Weights of a small transformer language model: vocabulary 2146, untied embeddings.
Each number is 128 + 24 x the weight over its row's rms, rounded and kept within 0 to 255. Layers, rows and columns count from 0. The size above them is the row's rms in percent of the matrix's.

# layer 4 attention output, 96x128, rms 0.178, rows 0-95, columns 0-63
size [111  89 106 108  91  97 126 105  92 102  96  85  84  95 109 101 104 102  90  94 110 101 114 107 109  97 104 103  92 101 116 109  95  91  94  97 109  92  86 108 104 108 104 104 100  92  85 106 102 100 107  99  98  91 105  86 104  96  94 124 100 102  82  87 104 104 110  87  79  98  97  94  90  95  99 105 109  93 105  95 109  94  97 108 101 103  93 101  93 119 103 103  93 101  84  92]
[[121 109 133 119 132 159 132 141 132 119 116 151 125 132 179 152  85  96 143  86 149 120 133 153 127 167 125 132 103 130 125 129 101 147 136 131  91 112  95 122 176 163 132 123 119 160 140 156 142 115 109 152 140 131 168 144  73  99  85 128 133 118 158 111]
 [161 114  94 125 115 146 158 117 116 116 114 121 129  86 147 129 135 143 104 156 143 133 154 161 123 143 135 107 103 127 139 125 117  90 100 117 142 149 155 149 175 113 177 121 137 127 158 101 103  96 107 160 157 112 134 117 123 135  86 124 159 140 114 126]
 [127 142 159 130 134 114 150 135 155 136 103 107  89 109 113  78 139 129 102 129 116 135 153 134 175 123 138 129 150 166  98 133 134 137 121 126 131 168 143 118 142 158 157 120 112 163 134 148 151 114 134  98 100 128 121 169  81 127 126  91 196 160 147 123]
 [119  92 131 120 124 122 146 100 127 107 124 148  99 146 120 114 146  96 136  87 113  74 168 148 138 177 166 103 136 125 110 131 140 141 113 144 147 133 125 139 125  82 148 137 116 143 142 110 139 168 136  98 152 129 133  99 110 129 128 124 121 118 155  87]
 [169 131 110 142 140 147 134 108 128 113 170 162 137 111 121 144 113 206 125 127 117 104  95 120 157 135 119 141 125 147 106 130 123 145 131 110 128 148 139 126 194 129 111 158 151 121 144 126 109 115 122 111 150 115  83 106 121 130  97  90 121 143 140 115]
 [121  75 127 154 140 131 130 131 151 162 144 117 155 131 110 132 105 132 141 140 130 141 116 146  92 106 119 133 126 133 133 143 149 135 150 133 152 122  91 120 145 121 130  97 114  94 137 117  90 122 115 115 116 102 101  95 146 153 119  95 126 199  95 122]
 [ 98 122 120 155 149 137 130 174 109 141 113 136 135 128 129  92 172 110 139 158 119  92 157 132  80 139 144 115 145 151 133 109  86 138 105 120 138 107 181 132 117 130 167 126 148 128 162 119 132 111  96 153 130 155 160 110 118 131 138 108 160 127 107 137]
 [111 133 163  96 123 159 128 135 117 174 120 105 117 137 119 104 129  74 130 133 165 182 113 176 110 108 107  94 143 127 146 162 131  67 102 148 129 165 100 105 121 105 122 139 143 136 132 110  84 141 127 128 168 120 124 138 159  91 148 182  67  82 115 112]
 [110 117 101 121 103 154 135 144 162 124 106 176  99 116 126 119 183  96 118 120 125 142 127 133 157 140 129 118 111 136 108 141 128 132 142 143 144 156 140 116 138 147 121 143 111 127 140 114 137 133 105 113 141 145 111 131 116 140 123 127 146 119 138 121]
 [136 144 117 135 130 109 141  67 114 149 170 127  93 121 164 139 106 123 106 198 135  99 120  95 128 127 127 144 151 137 112 179 142  99 108 137 155 153 121 144 119 146 151 123 150 146  97  92 166 138 129 116 156 134 115 155 139 132 143 119 132 131  87 121]
 [ 97 124 134 131 109 120 157 116  96 169 106 114 136 145  90 135 130 183 158 130 117 137 147 105 187 160 134 127 115 147 133 122 104  78  85 167 146 102 146  90 105 150 155 111 165 114 117  94 129  64 135 109 133 142 134 115 142  86 106 125 130 135 109 140]
 [129 166 125 149 112 110 111 132 116 122 102 129 106 150 146 117 163  87 156 135 121 145 157 122 148 117  91  97 178 166 128 157 139 123  96 158 139 165 118 145 104  96 131 139 119 132 127 131 134 141 138 141 112 143 141 105 120 110 140 167 138 126 137 111]
 [121 100 129 127 130 160 130 138 125 148 160 141 167 160 111 168 127  90 131 144 143 149 119 135 164 113 141 148 134 156 123 102 119 109 157 152 154 132  90 131 152 126 138 152 109 107 110 107 141 123 126 116 112 137 131  96 124 134 135 102 165 127 101 133]
 [ 79  96 138 133 120 163 141 143 140 143 139 150  85 103 125 138 131  95 134 127 127 139 131 156 117 125 154 110 116 115 158 134  96 115 188 158  95  87  87 158 144 118 117 114 109 115 132 114  84 169 126  93 143 137 134  96 141 108 141 145 135 146 120 149]
 [127 154  88 118 130 116 115 177 138 132 198 132 126 138 116 137 110 132 100 114 132 158 106 143 131 127 140 127  78 163 168 153 130 133 129 180 128 108  81  86 130 121 130 139 116 110 111 113 111 135 117 166 140 113 107 141 115 168 157  95 155 138  86 158]
 [126 141 112 155 103 113 100 167 135 135 127 112 127 129 150 120 116 107 143 139 126 138 113  99  78 109 127  84 165 148 115 156 168 133 140 125 119 102 166 134  59 132 112 115  99 101 108 119 132 103 132 140 118  95 124 133 158 165 122 126 100 134  96 133]
 [122 110 110 128 117 148 159 111 133 134 157 170  85 125 124 157 118 114 124 165 109 133 121 171 138 117 147 156  99 120 106 139 122 154 176  99  85 114 156  99 104 131 110 121 121 143 120 150 128 127 129 141 165 100  73 118 140 153 120 125 141 135 166 145]
 [159  89 135 166 111 132 124 164 149 153 148  72 117 139  76  94 129 116 140 136 110 124 109 131 120 109 104 136 132 181 121 134  99 149 172 128 143 119 129 105 140  85 117 109 124 101 109 132 130 137 142 141 133 140 147  76 131 156 128  98 149 144 101 111]
 [138 114 100 162 138 125 110 158 120 113  91 133 107 136 127 123 149 131 147  84 147 103 144  71  58 128 104 121 165 150 111 171 134 159  82 126 107 133 166 139 138 108 146 110 134 129  91 129 118 146 150 139  90 158 153 141 147 113 139  66 132 119 154 111]
 [145 144 115  95  87 167 137 114 169 131 130 113 144 108 108 121 147 155 105  96 133 106 180 121 118 110 145 141 159 110 149  94 125 161 122 108 138 142 102 174 118 113 140 128 113 103 145 129 135 132 144 132 143 128 143 152 131 154 144 151 129 125 129 140]
 [115 135 113 117 134 115 121 100 129 157 180 143 121 160  83 138 166 131 128 121 167 151  64 168 155 158 129 122 113 156 121 125 140 151 122 128  92 150 133  75 139 130 112 125 122 103  93  81 125 111 113 130 123 116 115 154 160 131 118 143 123 118  98 119]
 [162 138 144 153 116 130 147 125 137 108 162 138 126  96 170 146 133  88 121 127  92 101 131 101 124 123 113 133 108 115 155 129 120 149 158 154 102 137 113 158 130 122 115 118 159 172 156 158 150 140 157 142 161 140 125  74 149 121 172 126 107 133 171 140]
 [147 135 125 120 128  91 108 118 115 150 181 133 135 121  72 150 141 117 123 113 124 140 174 125 148  95 149 130 117 133 170 112 102 128  85 116 136 112 129 147 116 150 132 137 128 127 124 126 126 134 138 144 117 158 123 120 136 142 104 129 129 108 149 149]
 [147 146 132 174 130 135 152 156 138 151 139 134 120 126 111  83 141 124 100 133 103 135 141 139 160 138 158 136 112 119  83 151 158 145 145 159 153 112 126 158 122 159 142 115 135 135 184 146 121 177 133 157 136 152  90 109 160 147 143 117 139 154 108 118]
 [163  91 123 102 131 117 112 150 151 134 137 105 124 133 124 150 107 112 160 107 114  88  83 118 110  94 119 144 128 110 174 175 127 144 112 121 143 116 103  92 135 103 124  95 146 108 110 121 153 115 105 152 108 129 126 126 140 150  97 140 144 124 104 129]
 [134 146 126 168 107 134 122  93 143 130 119 108 149 110 131 103 132 107 139 114 138 118 151  88 100 132 109 141 138 142 109 123 166 147 111 167 134 120 113 108 128 133 154 128 125 140 147 112 166 137 119 142 118 142  85 149 160 119 118 128 123 165 141 108]
 [129 135 113 112 138 149 142 134 108 159 128 132 134 120 108 150 158 127 153 107 111 145 116 124 137 137 105 104 135 119 153 142 141 113 120 104 107 114 161 109 119 107 103 143  91 122 132 100 116 135  99  92 118 120 100 132 116 137  95 166 125  96 121 159]
 [112 110 159 121 138 141 137 149 158 146 147 123  79 149 126 112 125 119 132  62  90 151  98 155 112 146 136  87 163  90 137 141 130  77 148 145 138 128 128 119 150 136 130  96 136  95 107 118 128 154  80 104 154 121 107 113 143 128 125 139 118 119  95 179]
 [142 112 135 148 136 139 169 146 104 159 109 145  99 140 111 111 113 135 146 143 101 159 109 149 143 145 128 115 131 160 115 117 112  98 140 137 116 145 120  81 158 109 131 108 164 141 163 140  99 148 145  95 172 150 151 148 157 126 142 145 149  93 152 123]
 [117 109 113 105 113 179  90 119 117 118  91 146 138 103 124 114 111 161 156 104 162 122 127 119 118 100 111 138 112 117 124 126 141 148 176 115  94 131 127 126 132  95 109 157 152 136 111 133 116  95 114 149 112 133 141 120 151  83 135 134 100 121 149 115]
 [174 127 140 138 139 113 131 119 172 106 130 145 160 120 144  96 111 126 110 150 114 116 113 137 112 136 124 113 124 152 147 170 151 140  75 103 113 108 101 113 108  79 135 105 168 147 107 101 194 132 135 128 162 106 128 144 161 140 107  85 131 130 134 141]
 [155 156 144 121 103 102 126 122 144 117 137 109 126 125 158 119  82 115  93 109 138 132 124 136 122 122 158 124 119 149 126 115 116 154 143 144  85 149 129 118 120 139 134 145 146 123 126 146 117 129 180 167 134 127 126  97 154 123 140 120 142 128 163 156]
 [149 120 158 142  95 150 179 159 137  85 128 105 130  84 144 139 160 129 127 108 128 139 160 127 135 146 112 136 102  82 108 134 121 112 107 176 129 131 116 135 158  97 148 133 111 140 125  95 116 101  99  97 135 149 124 120  88 176 122 145 145 150 172 155]
 [ 86 131 130 176 130 159 164 154 119 145 147  92 114 150 106  97 147  82 105 130 126 119 103 140 167 103 136 105 126 149 187 115  79 126 182 145 136 118 101 118 116  85 124 122  94 122 130 127  86 117 116 112 156 160 142 125 120 159 148 128 134 103  81 120]
 [130 134 101 106 111  87 122 113 150 122 165 163  94  92 141 152 127  95 142 114  95 121 135 139 131 131 127 144 105 144 140  95 153 138 130 142 124 132 144 112 147 101 130 100 167 122  91 115 125 138 122 148 137 106 131 137 143 132 118  95 125 135 155 105]
 [109 102 172  97 156 137 111 122 172 144 124 124 134 106 137 153  99 124 119 111  87 111  86 140 129 115  77 148 131  98 100 131 163 161 122 124 111 130 112 141 110 116  75 134 144 101 153 140 122 125 141 120  92 148 151 132 161 128 124 127 143 141 128 136]
 [145 156 127 119 115 104  82 151 113 146 108 142 169 107 158 127 132 140 124 119 137  94 145  84 136 138 109 163 137 119 133 134 140 143 150 112 109  87 120 126 102 129  92 139 151 140 133  88 174 130 145 126 125 110 108 137 118 138 140 111 141 123 142 164]
 [144 136  82 125 142 147  98 103 173 125 148 118  94 126  92 140 120 144 102 117 124 119 112  88 117 129 102 141 146 140 145 136 116 147 120 132 117  95  89 125 143 113  66 121 148 145 124 145 193 110 165 112 136 132 125 162  85 122 116 112 129 150 147 122]
 [135 175 100 130  98 148 131 174 101 128 136 190 147 123 131 160 111 121 154 115 105 112 166 137 134 116 135 135 124 167 114 134 143 145 115 137 137 115 141 120 131 114 112 148 136 121 112 142 142 138 136 111  92 147 106 107 177  95 129 169 126 134 133 149]
 [153 127 137 125 103 158 184 141 155 141 143  81 112 112 101 150 126 120 138  98 124 154 104 153 149  99 110 117 103  91 124 120 120 122 130 142 107 147  84  75 152 137 101 131 116  88 141 140  88 111 117  76 131 126 111 144 166 141 120 158 105 147  98 145]
 [107 151 123 157 124 139 160  70 109 157 114 130 144 149 139 130 133 114 135 174 116 121 133 132 152 131 141 119 163 129 134  97 132 145 111 152 141 109 139 142  95 124 118 109 124 146 123 158 141 138 133 153  99 130 158  87 106 118 126 133 132 131 167 129]
 [109  94 131 131 127 129 158 138  98 136 149 142 130 126 125 128 181 129 121 139 143 107 137 147 140 138 205  98 131 110 125 161 129  85 124 151 134 150 131  90 126 128 123  99 105 126 109 106 108  60 108 144 154 122 160 123 126 146 136 125 114 114 127 125]
 [142 137 143 134 110 110 116 131 127 119 107 147 127 123 138 126 145 118 144 128 113 142 149 122 169 147 138 146 141 119 160 146  99 108 147 117 109 129 125 129 158 128 104  90 162 175 115 116 160 150  92 135 153  94  95 111 123 149 140 129 137 107 157 170]
 [ 87 130 160 142 134 133 164 154 116 145 118 115 106 121 121 125 146 104 154 103 148 161 113 127 162 148 144 125 113 145 126 167 124  88 164 142 142 128  78 128 110 102 105 132 129 129 137 150 140 100 118 138 140 112 172  89 115 141 140 131 148 107 137 130]
 [144 139  95 127 132 137 104 148 140 107 161 165 139  89 136 111 118 119 100 147 140 131 144  90 127 121 165 103  99 134 164 124 147 107  96 122 157 107 137 116 160 119 139 143 134 123 138 143 139 148 151 144 119  74 126 103 134  90 168 104 135 101 143 134]
 [123 150 110 123 158 130 154 134 128 141 146 120 129 101 117 105 138 145 149  98 127  99 175 158 141 120 162 132 126 152  96 117 124 136 161 135 122 154 136 140 129  59  79 144 128 161 141 135 154 106 138 154  95 134 119 164 133 104  92 143 148  97 161 147]
 [126 159 131 143 117 154 126 125  80 123 135 119 109 166 105 126  96 117 121 109 151  90 156  94 122 153 127 122  96 151 103 130 142 137 143 151 127 108  90 123 110  89 125 103 157 100 163 114 131 124 136 128 140 135 150  95 148  93 131 111  95 160 106  91]
 [196 131 136 132 138  61 111 123 105 115 126 152 188 137 161 146  99 178 155 124  98 112 148 101 114 116 156 141 118 136  93 129 123 119 154 151 123 125 123 150 155 127 133 106 153 153 141 161 185 103 153 133 120  78 118 140 148 122 156 125 138 139 108 133]
 [125 138 116 175 123  74 111 139 149 115 110 106 149 141 144 123 172 131 162 141 156 145 131 107 148 168 146 118 128 145 141 173 105 123 135 146 112 119 125 107  93 111 106 123 109 161 133 109 146  81 133 137 128 129 132 135 112 153 140 137 110 146 154 117]
 [164 155 132 120 106 169 155 143 113 111 102 116 106 104 140 178 111 119 168 109 178 122 164  80 127 121 121 119 128 118 130 102 103 126  94 123  86 130 117 153 113 137  81 124 144 118 120 113  96 102 124 117 117 164 122 132 115  81 110 152  99 117 181 124]
 [138  70 134 122 173 146  83 121 133 129 147 133 102 127 150 109 139  96 196 147 112 119 143 119 133 154 136 112 117  77 148 142 150 130 143 114 144 104 111 111 103 150 116 139 141 124 130 140 159 121 132 126 152 148  98  93 114 125 135 109 100 104 139  94]
 [166  85 151 126 113 135 136 139 102  95  89 138 139 137 105 121  78 150 126 106 145 121  96 141 138 149 117 113 138 150 128 154 111 125 150 146 170 140 125 113 132 127 134 106 130 118 142 112 112  99 140 129 146 143 143 122 137 118 113 114 127 141 133 125]
 [119 177 192 142 125 109  97 152 130  89 108 148 120 153 122 123 117  97 135  89 120 123 156 121 139 105 119 127 160 161 104 122 132 160 143 162 122 113  94 129 140 143 148 136 152 128 101 108 169 127 119 158  98 111 127 126 155 119 135 143 182 104 139 105]
 [158 117 115 139 110 155 150 114 147 133 153  99 109 151 132 117 135 111 124 140 116 110 119 146 108 114 138 125 168 140 150 118  87 127 164  92  83 142 153 172  96 141  65 102 108 129 105 157 119 162 135 114 166 167 181 118 104 112 125 137 101 117 145 104]
 [128 112 120 161 144 126 125 139  91 124 142 151 138 136 148 124 175 141 142 141 152 140 131 147 118 138 146 107 146 131 123 155 149 133 106 168 131 135 121 116 130 151 127 116 135 122 152  91 164  73  76 119 162 134 143 131 127 156 116 125 102 185 130  82]
 [ 99 133 126 117 150 126 146 104 120  98  85 166 107  78 123 167 121 136 141  81 112 154 116 129 123 124 124 118 131 105 110 156 144 115 122 152 123 103  95 117 156 132 139 105 144 154  73 116  79 129 153 116 105 104 138 151 135  99  83 126 163 128 108 144]
 [119 129 141  97 132 134 144 129 128 111 140 128 133  93 140 128 118 111 118 120  94 122  87 138 118 119  96 123 123 110 131 161 115 111 136 112 161 121 127 115 125  96 135 130 150 116  79 148 106  70 132 106  99  98 106 161 170 145 139 143 137 125  97 143]
 [132 143 122 161 153 126 127 103 135 125 124 115 126 186 124 125  91 140 126  99 141 125 122 116 147 161  91 134 109 124 121 142 124 133 117 151 117 119 128 154 104 116 154 153 136 109 123 135 145 146 107 137  90 133 107  91  98 113 127 104 146 148 127 119]
 [128 153 117  99 121 149 114 101 171 113 120 101 120 122 115 117 125 175 101 104 149 128 119  98 113 107 138 143 158  82 154 163  96  95 132 126 156 110  80 120 120 108 135 147 122 133  88 120 113 126 135 137 129  71  99 135 163 138 148 151 113 107 137 140]
 [117 123 133 149 110 152 125 164 123 129 133 133 152 146  97 130 140  74 121 118 137 136 135 130 157 144 138 134 102  96 120 138 125 114 164 153 131 127 126  96 143 133 111 119 124 117 117 129 112 114  75 153 133 131 125 111 167 121 113 171  95 121 131 131]
 [171 133 103 106 138 110 142 146 126 135 108 131 123 156 103  91 105 116 144 161  99 120 109 129 146 126 109 128 108 148  83 125 121 146 100 140 158  99 107 108 115 114 178 128 137 108 134 143 122 149 127  98 127 120 130 122 141 170 127 140 125 110 106 111]
 [105 139 109 108 134 134 114 121 116 106 139 109 142 110 120 144 128 116 113 126 126 102 103 127 152 129 111 141 116 119  86 154 157 127 161 155 146 104 117 142  68 147 111 118 170 117 137  83 157 124 131 137  86 118 114 145 111  94 123 153 171 148 141 141]
 [146 123 125  71 109 141 169 140 148 133 101 134 121 103  97 120 115 134 133 202 127 132 147 122 167 115 151 160 107 137 148 140 107 161 104 170 118  90  98 102 130 172 131 100 126 122 108 117 154 167 137 160  91 133 131 115 155 116 116  75 133 132 145 121]
 [184 141 108  96 116 149 152 100 105 101 115  96 108 118 135  97 115 128  78 150 162 133  79 140 124 132 111 106 158 123 141  89 101 135 128 142 158 164  85 135 139 118 125 113 143  86 123 156  82 154 157 115 140 148 164 157 118 152 117  89 111 138 103 103]
 [159 120  54 142 132 161 128 109 134 141  97 141 133  88 140 133 128 102 147 148 133 119 101  80  98  93 130 121 122 110 110 114 152 130 118  93 119 103 136 152 115 137 140 128 136 104 157 129 100 158 159 127 126 167 125 144 101 135 121  97 120 128  93  91]
 [126 181 144 153 136  91 120 108 130 104 139 147 104 106 168 119 109 141 122 140 136  98 167 101 156 129 112 142 146 136 133 124 146 117 171 109 129 118 159 148 122 148 126 163 102 163 124 134 177 106 110 146 129 119 116 134 112 136 132 160 157 139 146 146]
 [165 144 139 130 140 142 134 125 130 102 191 157 130 128 123 141 126 131 117 147 120 104 132 112 129 123 118 118 110 108 112 161 124 157 137 105 132 139 114  99 119 119 139 145 132 132 132 173  95  84 150 118 136 162 119 140 152 144 115 142 125 117 128 124]
 [120  94 123 116 109  82  89 105 125 103 142 132 139 130 117 150 154 117 109 144 113  86 105  82  97 193 118 109 123 110 115 170 117 149 136 143 137 121 142 124 134 123 103  85 135 116 113  93 127 136 161  87 122 117 152 144 132 119 116 136 149 114 142 124]
 [ 80 134 116 115 122 129 115 110 137 167 152 118 103 142 115 140 101 118 137  94 123 148 138 112 157  93 147 102 138 120  85 159 126 110 143 151  82 124 123  79  98 138 129  98  87 118 129 116  97 140 127  94 135  95 127 123 163  94  91 150 115 120 130 140]
 [141 113 120  84  98 158 129 135 146 115 114 151 158  81 115 159 123 123 129 115 121 124  98 102 139 107 126 138 114 101 102  78 164 132 113 120 136 155 116 129 117 134 115 109 136  86 141  99 133 117  91 106 111 132 114 111 148 124 104 149 141 140 141 145]
 [152 101 107 116 146 159 141 148 131 127 131 115 114 125 125 108  99 112 135 183 128 160 156 151 133 106 158 119 148 147 128 118 117 144 133 151  89 163 124 141 158 135 149  95 141 105 134 114  94 122 110 150 131 137 144 149 132 166 160 121 135 118 119 102]
 [ 93  72 123 153 118 103 123 145 100 133  96 103 136 150 148 115 149 102 123 166  88 130 112 128 152 140 157 124  92 137 161 122  86 132 128 124 117 122 140 102 116  99 164  96 124 112 139 105 113 110 141 138 131 101 139 130 169 127 152 123 140 108 120 101]
 [152 108 129 107 150 119 177 114 138 126 141 119 112 120 142 117 118 174 136 139 136 104 146 131 167 139 162 125 121 148 118 169 110 141 154 118 135 132 143 116 146 114 152 122 141 171 130 136 163 139  94  71 131  90 139 149 115 132 109  97 117 135 106 154]
 [158 119 154 101 170 142 130 161 108 142 123 144 134 110 128  97 117 124 132 145 148 155 122 132  90 141 124 169 130 122  73 116 159 179 152 149 107 123 104 107 121 132 181 145 122 123 139 101 105 153 130 145 163 132 150  87 103 165 149 121 103 172 120 128]
 [144 144 149 140 113  90 145 121 111 141 113 106 103 156 126 123 109 116 165 105 140 139  94 112 178 117  98 172 122 150 150 116 125 113 116 120 125 114 124 123  78 103 131 137 122 144 136 153 129 129 165 128 112 171 133 113 111  87 152 133 136 136 122  84]
 [146 136 120  76 114 115 105 129 138 103 139 110 152 126 169 135 100 147 133 111 119 102 122 159 110 133 145 130 134 146 128 101 105 161 141 133 125 145 131 129 118 112 131 144 175 149 109 129 160  99 140 111 163 126 171 113 128 134 160 142 106 125 128 143]
 [138 177  96 109 104  81 135 114 139 146 152 136 114 142 162 124 138 150 111 163 130 133 116 160 111 114 134 109  94 129 117 107 135 145  64 158 148 120 133 147 121 142 145 154 112 136 145 130 154 141 111 146 139 150 149 125 124 136 113 138 116 119 138  99]
 [143 118 120 152 132 146 162 156 125 127 150 159 146 138 126 151 127 140 131  90 126 139 123 100 155 105 170 114 119 155 109 118 134 151 152 164 178 144  91 102 110 144 140  97 166  89 117 147 116 116  87  92 136 135  95  84 149 160 140 136 134 135 135 123]
 [131 132 143  64 111 107 110 116 125 189 199 165 142 146 131 152 156 107 146 121 140 137 133 175 138 139 103 166 117 108 125 161 103 148 130 114 115 108 101 112  91 138 110 132 151 133 123 134 144 173 148 123 128 126  71 127 125 123 135 115 130 138 104 141]
 [ 85 149 175 105 123 117 114 154 140 128 117 105 132 142 125 121 114  89 164 152 146 164 144 152 136 136  92 145 136 103 142 145 135 124 139 132  90  90 101 136 144 117 110 109 154 132 124 115  99 184 132 153 100 144  93 112 159 138 147 137 152 121 134 125]
 [136 120 143 121 135 113  87 118 157 147 107 103 135 134  86 155 132 122 165  87 130 152 128  78  97 134 123 141 127 147 120 159 194 106 135 137 110 143  95 120 129  81 128 116 108 122 107  73 127 139 112 158 108 104 103 114 109 148 114  98 108 131 120 155]
 [ 98 143 145 132 122  79 115  97 163 100 143  74 112 115 115 162 150  98  98 165 115 170  85 141  99 107 141 117 139 123 109 128 135 143  90 161  87 136 165 113 115 143  98 137 140 125 133 102 109 128 152 112 135 111 132 123 153 155 124 122 109 159 108 111]
 [142 157  86 166 135 128 126 122 127 130 125 135 124 129 154  95 117 137 151 112 101 105 134 137 128 114 124  97 101  96 122 153 110 127  95 130 158 101 126 118  99 158 161 140 132 167 152 107 160  94  96 127 182 102 151  99 116 129 160  84 124 125 104 131]
 [131 163 146 109 137 118 151 121  88  87 117 132 132 108 150 108 139 135 100 142 140 130 107 151 169 146 151 134  85 115 138 136 129 124  96 136 141 160 132 143 130  90 122 119 170 123 154 129 124 105 144 168 140 107 105 122 161 105 151 131 108 120 107  96]
 [ 96 132 134 147 108 141  94  89 116 116 112 172 120 110 126 133 151  90 142 116  98 135 153 100 123 152 121 135 117 118 122 125 134  76 132  99 140 139 125 120 116 157  74 132 114 147 154 126 155 127 105  96 125 140 108  93 126 107 124 134 128 122 173 128]
 [151 121 167 109 111 142 116 159 141 122 151 148 124 128 128 125 148 114 159 153 124 137 122 141 112 120 106 140 125 140 156 101 106 173 133 100  98 116  89  76 120 109 127 132 128 123 107 144 128 157 141 121 132 161 121 130 160 125 134  98 158 131  98 125]
 [112 178 124 118 150 139 106 132 139 144 121 126 124 151 126 134 127 101 126 152 103 102 101 109 156 150 144 120 118 104 131 119 144 113  93 112 126 110 133 152 120 138 112 110 162 117  99 110 142 109 123 142 117 141  78 136 160 115 132 151 101 115 105 146]
 [106 127 122 121 133 163 144 149  85 111 171 165 110 128 146 121  95 134 136 141 121 125  90 119 104 132 128 126 114 101  89 160 159  82 141 178 152 104 154 130 138 135 160 113 123 112 120 117 130 104 134 117 128 164 114 115 177  92 162 142 156 100 102 113]
 [100 132 137 122 154  97 141 117 132 155 101 143  95 113 126  82 154 130 141 106  91 107 126 148 131 127 132  94 113 130 145 118 136 107 165 131 157 165 117 113 105  83 136 123 127 134 184 127 122  72 156 107 135 104 149 132 114 102 149 151 107  99 144 128]
 [113 133 123 138 134 138 146 149 122 134 124 136  70 134 126 119 134 132  97  77 112 125 122 136 159 108 143 149 103 135 144 145 138 140 138 112 138 113 105 138 152 122  81 116 110 119 108 140 128 158 145 164 101  92  95 156 118 149 133 112 192 107 115 123]
 [134  96 124 122 112 100 144 164 135 134 130 109 154 109 126 100 150 114 153 113 130 104 136 105 145 158 179  89 116 115 149 149 112 119 127 159 151 149  75 127 169  85  98  69 135 114 109 116 150 121  90  87 137  97 120 128 137 157 107 111 140  96 127 123]
 [ 72 172 121 102 154 108 113 132 121 142 128 130 148 118  91  99 165 138 112 108 101 167 132 142  99 118 167 140 154 171 121 101 148 130 121 136 131 137 190 157 111 143 116 133 121 155 126 113 138 127 132 132  84  98 164 143 140 127 164 120 134 166 111 148]
 [136 155 140  95 159 162 139 149 158 115 125 144 152 120 132 104 176 138 118 164 113 133  99 142 118 103 161 138 202 109 139  86 125 109 139 119 110 147 103 161 133 101 133 125 165 121 122 121 114 144  86 171 118 145 140 127  86 144 129 117 131 107 101 108]
 [147 112  97 102  75 102 152 118 131 108 125 159 116  75 126 168 130 129 127 125 116 100 145 149 162 141 136 127 136  90 122 121 132 140 126 106 110 178 182 137 131 131 107 129 128 108 127 119  55 130 161 124 132 147  96 118 152 120 108 145  95 121 139 139]
 [129 129  97 111 131 134 117 117 137 145 115 135 146 116  90 138 153 136 139  85 113 124 127 101 134 107 154 110 151 105 105 138 150 117 143 169 122 134 155 142 111 106 153 121 154  93 120  56 142 123  79 126 108 144  91  95 159 139 118 132 108 113 125 125]
 [138 123 106 147 114 136 177 127 119 115 138 119 107 103 136 146 124  80 129 154 119 147 145  94 162 135 117 149 114 144 111 115  79 142 102 147 132 161 161  90 134  98 113 110 124 166 162 153  77 107 138 110 144 141 137  91 150 132 126 131 109 101 153  68]]